Part of a small language model's weights.
Size: 2 heads of 32, 0.788M parameters.
Training: a variant of Adam for these matrices, 117M tokens, 9587 steps.
Each number is 128 + 32 x the weight over its row's rms, rounded and kept within 0 to 255. Layers, rows and columns count from 0. Numbers have three digits each. The size before them is the row's rms in percent of the matrix's.

# layer 9 attention key, 64x64, rms 0.247, rows 0-63, columns 0-63
118:119136113125120111133155104171089090061169134157102138131167106157060100140142164103140176137102129123169104111094106104101165164128116159172151113115177190063079156169169131130170181141181147
078:091153191144112150051101173128100148095129147086103127139136069140178088125148157124070153132150105086146114165082117149136114107133114106073084094117145113173133105121078080122095212147110141
132:133121121111069101191148093154111087098145129159074158094131093091092156165116146105184126122093162173155098121104150119167123136113129117180126126105146149021099172118177134151186097133140150
098:130109140096097110099141115059062133110131123121102068132175073135179136144099159132138147105146162166072092135100160096162108145071167080181113171090118100096103135098168094150166145163158148
091:077151125173167137157072178157170192137169149113126153158084158096120159111162106114087111144101108113104137111171122131135097127178113119098107088158116105193192112092061144098083101098121105
124:102096117148178135090111182124169178156117195117170132181152190165169139114130085108105125146110094130114124114161110139082131074132082158100117129135131119235124095108113141096083128107092111
091:127108094106159114094154147089143103129148119120218125125135124136147118083128098099061136169178133157130139166115144070154080159144101128148192131081076127138141102205147173133156155147072096
101:133174199080101159121108175104159090209128128092116131149117110167159127149136145122177122168140179192109141116146140177065093180127140117116185119101134179143124117142078156128134098104168143
088:119151117117061098133122141170083127144099077092096143196152125144130101113137145090121088140142160130177082122118107139100126127160161183141144145093202107124203140111161183120124181167070101
097:160082174162164123152143081164065161166043107109135143140165114122092110101129136169187118116105152206134126129151125147163101139112145127163071111141175101159113147148161066080133143157111141
093:093152116152156094111138139148109136158071141178153093132166146158145100147111095147175163119158154130144112147127186088108112152076142139151141167118144170167164162190143092149049095121143037
110:105100129130098136185111165150102158128160165154125160151113110094115118110145161133163112119039075118138088107104061160109099150091141154182180149162089163097149154057133138172102133127068130
089:128086069111176109082161127091111171103176058147164111120150100142101136075119119080099105128103146160102154172113142157182110097130171092145196134117117087124152152160108193085166153116145123
088:098154150166183126156128121149074137108111185107124123174115122152134136125135161148160172156099129117073067090097088179092160188021112139153128154135097165127102099122159129127082095138125149
091:120144112134111152139088101109122113173105116110063168097133124181125148159133152108096096064108072118142111147207122150168121109146096226170077122118152082088093134124097118149108148116146076
086:126094090167118120094124135111184124056102087148148137139148102115140065067091177178178152157096119180125103148143107138135119112185112111163146092095097150138135133124112152102154133071213157
097:086128183109116108088138180121117134156174118053135171156087101101111145092089212110139104116171103162099116083148155114088120139102153110159148070139157112083156157078133118101148074115100152
101:179135105118059161113091145130113105147095133118109146143154116143138136168114149127155136161065149119156154172109067141126163140126077132088088145095056155158084154134142083152112223154080155
099:051118146140139142105091121111120152095233149187157080188142126125144183123139141097162174124100103147101103105109136166109077112151122108109108174095146199122130102102151118111155136144130179
098:119086152099120144175155176167148131151069093172115126110177131097128113150109095064214118155107154141167165125125115066125094143161109131153189147159095085140063129133099153152114147150088153
101:131123114161186135043135101129145149120121079118135120132169093141138137143145152151071094075110112134125127154128130149124107143138119111118136134188135128105116154081120161055145085124214232
099:113118130151172101141144145157201088124113140174074115088192114128141142072147103101160105158065091144116139083164170084121094127152104152144144093128187200123181154127141147134162141178126116
092:147072106160113142074100198069160113167074105138119107140147163158098105150108156135123190133137149092116167131121138107125127133154176073104199125121163181133158188075094143144139174110132120
095:083124114064165082116161092112124143095183132133188114094191126114086183098146100112164157118138151194131089146175113150184095118135130098092122115142092101131163132096144098097193142167110101
095:133152112148129205090176069176097090188138153182130170131127122144080092141161149102096132113120127151088110117139155100068100090132124118126186096115131141135125153140106142125086182138214093
104:078088115114115086142110119127104167151160165138181143131136160108149165136067130121055202091131117119097020085168138085113155095122153098174140147119108119134131154105144114161141170102147114
099:116120097129116138116126121126175114117173124172106120102132152194115148144150146128138153162168156120132111078129125106143205130149069145111105085092116165127097130137128131181124254173081081
110:070075188085125105140103144152157149185132118166106099142122081120183131062114121179103046119113122161134141093172188102123099120139155098154145120130167146117114143125164160128106143090132197
099:093108133156139088122094169136088155121172149104141152160192112139210135120060162080140096132108085113098086088052137101098163114114116130145125142107184157118137132099156094088130188123156161
085:132166056139082125051154110091150162085138128166150115091106098138093136087130173147115106095144108137142077152143148143139195092176095190127105120118115120117161158181131173187129177153129121
100:144185146118088086089079101122167113120149099156131092127142110126189155116162126163107155055150079135133147137118099137159164120184201154094125123107166142145142121099083142069109129054178130
092:100162140064059120121128147117094119127184156128148117136148145106102175130112121080138185083165209176130112160159136106087146144118148139144187111146097084098192141119110108151081105095078108
107:173142155136153150141135138160168151174097122146126079097137110150099091111120134177096156051097098149116150158175091072063101134128100180135128126142095152146060132163104112155087075160092172
103:126053176135112111138165174150131164124132149098176150064153142137096172144129157137147120117164165162105107082098150113171143151107142198150156114134152130118142137203151190112203084157136142
129:152144139110130111140128112176059038152127077109098105115144105092073130120108143115135118168160144107159124137129145145132159164086118181136152105124109145016105125141179098156185136133113176
077:076072195144125116168184130172195173103164136143126205097124177133137130152122153097161124165078113186162126131184120116127127132137085110135124090089168100131096117140119157093109076121139107
171:166121134120141149153151108151078047138141091118116104075115123101086101135116143130157131136161147119175132155095188116157156150062157162133166154121089128049087115181199093141163140160127157
064:132089169147127149194137179194142082194105057150101123126129166071111101104131104109118113166136119077092148076123105154113136136126136134166184129136076078112172092151126163149151110102126172
106:121168141139156080079133116125094118135153122107047112138167145117095109140184136136113120128126135130078122092152130152119069177066079095151128117158154113121070141143042195103147139169174114
101:120140111109188177132178129146189096184084108135165139141066104077092098109086145115194088173099144125087160142101147119080128127164131118115178126134119079118102158118090076142125075109098130
097:109119116131106164134170132159140132088128127128153105122139159129084194165106150105241141152136062069191123134141182177142110145157106102131094129102100136117110151151072140149105080133079136
094:165131172092092115159113158103145127116155143120111112201111090113202162131083140084117087144106138158164139183094068125169110157095128130152104141155175111152130141108071088077176172158165107
096:106159159159139099129115148143176083139081131110138117103099169099106052110138093151115098090140129080052116146093097165143115105087143159178185157158072095177136096142144153064165119104128122
092:126144161143131116138172141177107100082119164107159143108145138162187126167194181139101117089109076109138089095077153132113103169174085167106170090148095177104078143120103159158073154124091115
095:122163124116104109142199105088191162182146115132102122193125079150164092114130156153085086051142125179123143134113108123181109134171124061124120130154061106128102138149109111149119127191128113
112:109154108164149109099173083176142144152172128109066137137183144153163146087087101074120157126124109165096087107173177088183113097144089154132092114084168138112165073138170145122137138122192142
097:178132143163148095059158170111173134090103142103101147152135152155158133145080174114171129104150165101109204114099076143079158120131078173150130117127142130128116168157108126153180064145162075
099:118126157110145136150137061170099136116118146130160145130085182080094107146140213202140075146119192162101208132131121167145113156099162133090143118157129154101106119087112115133073168114138113
100:145137100154190103092134128057120110136118139127104146141130111127133105111172120153097175109193169137167175153130096115093196097189124157149092089105111160124112171166136182173135199153119162
102:100106139135162160173053160137152115129104132157151124127218134099146094145094164164161122170109064134128117138132106167093160127148098106098139102185102173091107119086147112056119115177102171
109:099094117138143085117149105153176157124159151086126139159110090144167150104152105141124154138177175087120161112083104084174124164153150116082086130060151176097135135139141088100151132104206048
095:133157175110120157096184102139121124202115135127101109080163130170096117114177141126107162102117150174071117096118153098072098109151178091171166101096109132164067145101127162143078114111064152
102:122143185149127121146113132091131088120162155127158120133104104096155166134106167161071096100183151132086149168073075083136186108131146089138140101170139074163137161132094094121123114188203167
098:108131173136119116061130065096113154159111159103129116120182134117151111129139093168049190083136155189088112128118114114135130117135157102224118124067162138155125143093128166107170102160126124
104:102145138135063075092147066116111153176159194089163153142104085139077131127121123150049088116150151105112117111082057129164156182115160107150126128081109171123127151149117133093131126082119104
093:132062117156086099176145143122143110127143108131111094118130111079151139130096167077112042166143176081142107113117136170136072086092101110158063114090084085127177111119076136090105090143129138
086:104110117163062153136142097160117151028139176116103116087091102110085173116148161131188148115139140151142117134085133093127164153120109132086126087179192191107087156097182135115122146144131118
084:174182148163093145149125142113142086134079106094151169145098138123102083095113138106056102089144138138156065207168115119160130079103120126148174155136087082160181111138128123174115137100109179
106:137148123092123140102120117093058166091188086131122134148099124156111075158099193123196150193138147171142074123143119181139113128168196109119137079147092145119138123105089184086137154121137144
079:150127145119136128144181114124076163151131128136179181141114178135162086154078173129089090163095127131157139086095162143164106144171105092130167146123138128088203106088103110181078068181145130
092:173137144136159130126108123163119124127081142110102145136138200144182092134106089107083117133070122145188122242138146138145098160108106123129122169068121174154152154144068161130147086165145139
091:199179144063178081139122112138106151116153134160166149075103061131175099137133096176099114144107128144134088142098180086171091191126117117101103148138176084160170111118091140159115119115147121
100:126175137098109121070147138054109092107105243139185164110139158108102125123131100119165169102137099131162112130115172110104088118147173138148159114132142159089148178099136163149126140143111057
112:145106137147144156136141026107088157100143070136152089137148101117104109170118173135171131148123153144074123112093166093110181128175061105111182170158130115156128079086137134109138141069133093